Weights of a small GPT-style language model, trained from scratch on English Wikipedia: MLP 640 GeGLU, normalized queries and keys.
Each number is 500 + 40 x the weight over the matrix's rms, rounded and kept within 0 to 999. Layers, rows and columns count from 0. Numbers have three digits each.

# down: layer 7 MLP down (transposed), 640x128, rms 0.174, rows 380-396, columns 0-127
# gate: layer 7 MLP gate, 640x128, rms 0.217, rows 381-396, columns 0-127
# up: layer 7 MLP up, 640x128, rms 0.217, rows 381-396, columns 0-127
down380:506544493469582434472483486486489462516432519566532515505502535460440586463501537421538442533488460414522501540462511482420462430535554511488440480474503444578539561477513515504503491486511475489520511491533543484541515438506525489515564557501542486516455538488552495488520508570495462495480546410556507500505554525554521498449411521527469515527508464501538510507485486481476490572509
gate381:553529568418480486520510495447454558515448438514490553510446526488499438468482475496556531538495540558504486436484593558475546494533538447490483521502556553543511519474486507490506451477506573492500530489480439505582513465457484431512494538520534494517465408540567537479521486500478470495516455515468455434518500575462482461534488469474513504473539465527522529517451480470474488507457
up381:475538475538460455548565489554542502508472507556536507542483441561521521427517557532457519468541492504452497557497458517482454571558477531487512548467531442456518497517470494510526503501428497476525539546539436463483526538529462479505572490528500540477522497477440464531527498538524517506482506463471522450488511470568553561535529559490399509505503474418444497513556572547589452509482
down381:549485566547468464493482509446507503477446487454487460448502559483485432569501486514548509529490474465480490501514614481455512484501600486496558534427475550487506456447485496516501488490504506523457508521539579498447523468542521434524471551524546481530497484455503536493567507463491438521517481593548479523516466523447526467445531489491577449507546537535438512485448426520438534520508
gate382:513528525553531435507527439501527505519535484413460515461573524574530469501446507500481493492488434446536495545508498470483579481497458532521602495464511500492495571550497565450503498448479493498574524532405495508561488455551433529473483427472585577467542517427467561467510488534552572538520529499506482485493611538495525523574621477529444454518480461495468524517551450541491486558529
up382:568490475507476579472433595518409446560530426601556471596553497440554465486513465521526467547518507537573590471536437472505522580533517500515465491512467492487531439563472455558437496543563539478519492444598445523471506537479518472487467544455462469534460550516407382520531579437496493507474525473496554494517481421528488551551436571517475510486569442453508520435470496511484559488522
down382:450505534513490464439575558553482503448528472538518505495521551485494568462511517467483446531548479554411478493581454433527459527504502518484497521611496459468571446489430594531502473544554503538552488509582456437553573544513539483552521522504443487530480482524463420532432504493437486505528512548479516568446502436446473474497510483420538428476509439461405511486534543537553443561502
gate383:456490574577485532472402574405480489510522538538524548469531506469474460540553541466438513488508526500507505432497572488486606500458506518459576471448488474509479507531523558561469443427412477478499452451470392529515481582466495549554522513495500501505468574562489524457423489437455480504487492425537521411525501559509455554572467436478432503538535546478522483505497559519429541451493
up383:529497488479478420426550486547512475586457444534434461507565530527496502497528452506530473450505425460539515525482542540504476436482486425526467422590524465530522529511431535471571530526518513508471609503494571462470548433544524506525481543542471565531533484457562398528527508571513547476524511523499540464500514547454524445488541474505537499498441507516551515500441500553648483573459
down383:454468440569490452507442553478487562460484534519536597554467509508454511394469482517433416520487530534456537505523539438459555477510548496454542531461560514509418469533544508531493494494457585483539444513465515525519462542494507534505486429488517517382432569513483477467449513492493477476432526474520514496460528446507491484518527497504481503451512514496526475466521531483473526477496
gate384:502514523589590461488498527473500444449514506521541525542487527521494517419401459531510464479448431504536516535462551542495496526554585451552492499432486515449480514498508495519491470430464496502520532522478485455559423438520468486490490532503475386467483494469533580549461549514504524526524447449490426537464465556464397438430523424514520526535542510544458532520480494482582429529424
up384:477554499530622456463512566525486477469474433477537580491560544498479508526541526535466478518464467494544580549536528503479531567551451486549504478573497458498476420453479514505456570513497533536571539509431484465483426445516462525557533519506523438491546438506497541509415472447498486502451510458549400471505515564474485530529528516466611497526540527483538487514452547519448475489406
down384:528434497537504513529532522460505520574413535524488512489455451587522540522536513485560504547452580451498532471539569471498555474469540537562505504454536527458589488527460455506581551566552502478478531536393539484521616508449525482469460531428539562463517556412518454522543448510444424488509528480450515481512520534547537552515526462528444528468506463511509485451569500517406498503604
gate385:407529469516486479476527375434597498440474548516510503499499527566497545537493593535523535522529532504514439474489450487501521465529426540514518503496490517487468511500501470488534486495452529496514509564483479512500500484439441583496502445495444473551475564520527514522537509532514511482480447500590445445505541474598497428522482492467494527555538492483440508463457488446538457503467
up385:582506478424498508488530558599511450485546476499451534495511515445496519455555408418414505390488484518506492522550527463478544551495539468537504480502514503483514533475476481485477472470562495528494514499501516459477521444511559481474455516503494512501541490494507506493504473568526476510569496503448526583532473547481465550441536488539463496440516518548563535534473541522475440483522
down385:470466525572494545465459453464530515501476537454579454477514452522471520556479526522492508565523518462538467541424509527504485449486439538423544478453478435495508510477489402502509490517496526492487561534438562524463501512441520479521483516533417505570551522502454489487466495521422503455483485526596561425504545466527492521503426479455513485553504511451485493527449481479550413523508
gate386:553518495548450457511542453506463520466455500534527495526484547530434459524518566572488504461547544453501502503519519575478566439509541446522501462484479527496504559410541516463522529472589505566449507486487452524470516540482573518445502575561435534444482473508485487454498553497542515500440479473425481454451526542484432451489482488516492424512510520508518475511534513446503520397499
up386:501521543508453479530445479444457520498436497484467509552459518529458469473542534498490457468511508505513463496472508500523511451468520439491472510493520470535588531465461555472552519505558481543491604502514480468520582523529555511406488543555506497481529486428521447501470525465586536493497460443463412490497461582552465467426515490505503460564510499526500498489463503457456496401482
down386:459518543469464482491473558499469430541469504493569476508519438520566479496500500515512511491509520474528501448496517576529511530552394510489478494547507507479464505570473570480544528550455488512463530559524540514449475525509428541575472426475550506454520530417534569535459509464561490493498433529453462584540534511429499453496475448553525541538471472534503430517539501545527482478536
gate387:520544529457531458425463546479541463500532467479576471428504585448561531519458483456463442585546480547526470589466495559477527496496535483539443449505538449514565554481407510440523460470525534503539578436536486465477455500556503570526477490426505496501486495532489508464408469494489380500588481556468423457466483525443466495484513534597490484487482452431460547545540484438468551474454
up387:508476431563564504557509532536508508532565502460454477489459453467551485514480601459483535475478440485519493500488549482478531511442542537441586490515450425503518544512598499413494512521530585459568532430478525436479505574470494544528412516459519496483549438515604504495496499553549451543547507540501558492514593441468584488538566507540525581469462493557504449490491428553576427525639
down387:476552479586514515541441448441561570513477556499558480538537541566436519473480461602476547605564532518496464464495497511467423527518475531564419446526465508500482456522476477515518548556472457581467502497501444517527509485441468501516557508541452469554398485442388542487500543453409489477518559502530547507448497447450509488534491537500504468419552520449506461510522582502557495515452
gate388:552438570497571505511549518445462492507453530479484527492492517518463487460507479416496464472479570507503433542539491559493430539431411571433498481461487444456534499569523534512493470476517461491514511431488528423443513458518473543575527468538525577498459491564503564511565396505488505544578543466504514504479543547529487475487579439497462509469525500440565489521453578602500550552550
up388:477497560421448447531451533500509453539509486570511488527496410538483468497520505579476570479523453544536523508462505436483525458499471535462541547527596617543460530445459498493431516547471537510451561620461492551539488512500491496481435517472551492487554467482475521461528527534528455598455482507447476489527541511439539509513487512483476603520445497495463534490556475485504485442482
down388:528472524507506529514508525512499502447512477495479477553392551486506548450417461454472556456540532545524432518572523477518448549444478553527592426482489470480505512498514547552539474519500471470511517449447470459505529457417507479516628420586503444440438510509472516540532398470497488469528476458532501444498545484505490421484547535491484453532487537429456511531449496551441573503528
gate389:467500533480482500528538516454556459524438473404489507454525537485522533483491508505530477486457577474519476484523457506496556505466560463410477539472494561548459511524448467517527554570440431576470439525512469443581478488466503472485414501456478485467436420538486452477469513417505507571510547490557492493509528477532548476543484533462535494467464513559565487488497534509498449531491
up389:496525557533408576556582408494500511507424512468471512588568530443486521491462453450505477451461597557549510450494518512570484586462509526446467488522506516513463471515448477489457543572507518501479498501436481472459510548555487435498467494496537542465446466531510500490468511446502529533483480547476383468462455535581543473494427471519481588480514468559481418466514480504513491448498
down389:517546476465490572428515554524534521518504604483467462460565533584489467494568506521466474570437458504452478503434508499439508474557557534469533542507483485482444507520503474541474492557606483578443539512545440586542429496582502519505504530537421569493486492481495481548511549565411440500478473521529524482484577483538462475487589465506537385501481456509440444517518526498561570496440
gate390:544485456507467394553483548502557565499568472474481500497497518540499460569535507458554459481511527434537392556497460532443500495525464443559454475516507530504495481503507494439472489449551515594460499504425578497471481506459452480518506548577559522529496516594513473492494479482499461508564507499517506516467530471489559574516448447503463479449547493482563513483505621504503472497472
up390:528506535486520511508529502509515518461555462463513520507560558499459440522539542562458507454506492529499519477494477541487472433512541544538511504544486468503569537449488522517492473481517532514430460459528438498507520497475471527525520504530546496531514514573423457467416518466479486538523590478470505469503504637455540572544479397490487548415504553515584499491513543471530511492533
down390:431528535546425460480429466495480461489452535481523499524497494457570515520529480529462497459497514543540531470505558488486496516586542490434526536509466491520491498551492518473605513485490482551585519537596491527481469481552490472533515544496440508518497442441465516525546447567595569486453424524471563517496513414614454465486549559494454490515476501478471445558534455490473514484445
gate391:511529607510393499515422500485515538407462512483501489484431504476484457467537504563520526528614464497556476571593517558510533543550432487509507499421480589496428529467480515523443519492534568514453529403530539450471514461454427478515498499472596548513516436585467534469429525452522529563425459478491449464550511490438478512495545496516578428510568532520505436498420482520497474500564
up391:534464581533429474482526452539564571445553509473430485479508483506443437511488568537482496551482535518571527595464554487448467496511442431479589523445516535491428472502459488529468524487565427451491508401504481505481432503451516475512501466445515464528578487533445499506464519483504454487485537442543509469550559484465511516483567506545529438468562522501471448485478477503484521560484
down391:514475434476537498515512527520517486515573415483506537496576504474482517512581478462514524451448519492469483365448447500497489494479562521491450522575481383441616493471495489488472512490454506451502476543474495483554476557541521529483472511488410498515496487472486488509583521589470460536521486532493562504551499481583519517495487525444447580507502540489509514494558510444526492449467
gate392:405523596517500606539453359513581513505518434429517603447444464401493409542516611548520528499426448504525487471458477537541540512507448467554441606497464469523565494490559451449555491512556440467416472477504483494545516490525471494471461596553508558528471491495527551539565518476434497521432509507530447535434505506452527482490485509449450515502492464543444529500470484469527585537499
up392:511500527535543517539525532541499442455505522485461497505532522554444499567454548559501498524524557496500445495555462498465578430516519550538462454419586531549541488457535523578454471474555427558570514512569476451461437384471526505512515534504486509567467528556490509572551504468500513432498502452470503460555537552534515465508481504508593544541536535455442473514462424541464472494484
down392:524472537435553458435480501448473481484502497476477539506442482492545484469569518473415515501459518447567495480456569550533443598476503531440465592486447514541506464483425485412500522461525553502482506546445526437471589507482504525504513481510486449457515414491544535551485469449513515523527533563483526584470497476502509478454537508437503453477506474487484478558536572520490478468552
gate393:472468459519468478463526502488445489523528460489498464401512507490465499521500543509493549403538503487476494460516478427442531588476527507515474525445553449525538546502539492500487462517575456427451569495507491461458524482517446551461509490542456501476495502512570516503531554519468525493483476504578527514481527509491456471523570523586535466490472469560429508521529480521418502524447
up393:482575486520438488395510496508455515558476488488472479472496498480503505531501573455528488459490505511507546481510499465482494592447515456552463461457513471478556518540473429502524494499584494491450484484531483458519546442579519515472526460495507521482479532496489548512507531489523545527522475457509512484472547495530448439486474555540538468461499467662517493531519499473452447549459
down393:536505482457548502518550553490477544468474472473530522524419497542508432582481432520486487535498492488545512527502517543554521512478476490459522484482489483537403498447464615489509543499472594510581503497551518504508471566430535468536474473484530405542501489495487496450480479437482454475518511553468497487526474499424551570542549475438523502555527508413495435478543590489515527473524
gate394:516493535491474545453467450457454504441515463463444484466543442556421538478448489474409403459542481544501529530477452452441544521506577498570419441564538415472521478546538544461500548478500486512528483528431582545485574436534480526484568542507443541437517454510494583430503462487510471488498561491565524500468544500533532501560421498492497476406494452463544576524495560561513529562450
up394:445447506536452423499547490521489594498480466554561505483500466505556512552486460529558476529537483496530416579480499502498439488564485444534524463459417497583515526478512523561546553484429438432536450457498500457585440478586496457511527454484505485470516487474477466537431499485511503506486543452401543476518548418461482456452498511508474505502487474504492499511467555508563479450498
down394:467571458404564500523486513526503475550482549464476458516524514493511560556508493481503521455454586492441548490492525533495489489453509485452532509448542501421511545495542474527485512510556482502505597594455461539456480523449532534476501532481435528504493525504506576525508504495465458450516463494473476569474417498466514500498411521469495495485495531476459491515497411557432545504557
gate395:511490593544491463510466528513546495482454454522493410505512481469577534532493476525446404470496547540524543500517438453455485534486549526443517537465543511506465404565489517448580489547552478480457522490535502462500418558442520437498498526485505498525523469517460498513531469506500552490461492527507447538509487508431529488417475477473518548536517456527518523461530500510417573511462
up395:477458509430596471475475563499436469446495470461580486509551539476536551500470486541488455467540528500518477507487527478478561485483542475440506600437459475570491478481476417473494503568507441492416520510454457473466461462509514488507516524480498468493557425526508502537517524530421529592517524565549492461534462530433496518517467519460442479536568475548501534528506486441497510558452
down395:544504453517499552468584442513540532550533495465482507500493421545432459518591534515511536517508501526456481529429526581458510548502454549504461443544439453473448504469507528505486503424416502482481553531538502601549519470498502537451411555367472516606450591501467538472526498448526516473568490534535468522450503484486493448503490522437535503503467530472522537491460542538503535467507
gate396:511510501437472486481506503455487516483507517487488515482444510480433491552391528530475485542486546474446526502512467562468562493517492512415452502450474566546561507525505566503497507506588421481501499433473515490563491461507493454414537490467414508556542562532564530494531539515409492514485435474403478472512522514587475503522436477451521530445543499501477476504523537459473562532493
up396:425564568494500507448549528456518459526408624500542532510494534536487544479420528514534525519502589538432496439472559496526387526571494497520554541523499518543490452502548473488551435439555464528447480499474456483559515492521475464500461493522523507519540475486514437506544467567507524462519499463508502438525530545548470419539550501438536503502513475529497485502460499532440521458469
down396:495484474474480549508459494524528540503559449507513493471482514496494449477547434484527501482623432511552514543551518509464596509460460504513414490482511531472472510474497513552446493513446543475535532490460519575525520510512460527512517509464422503484544554548551530478416480472542509437458513535448588487511471503450526501464513459566422496498473524485505561460557511466552507576505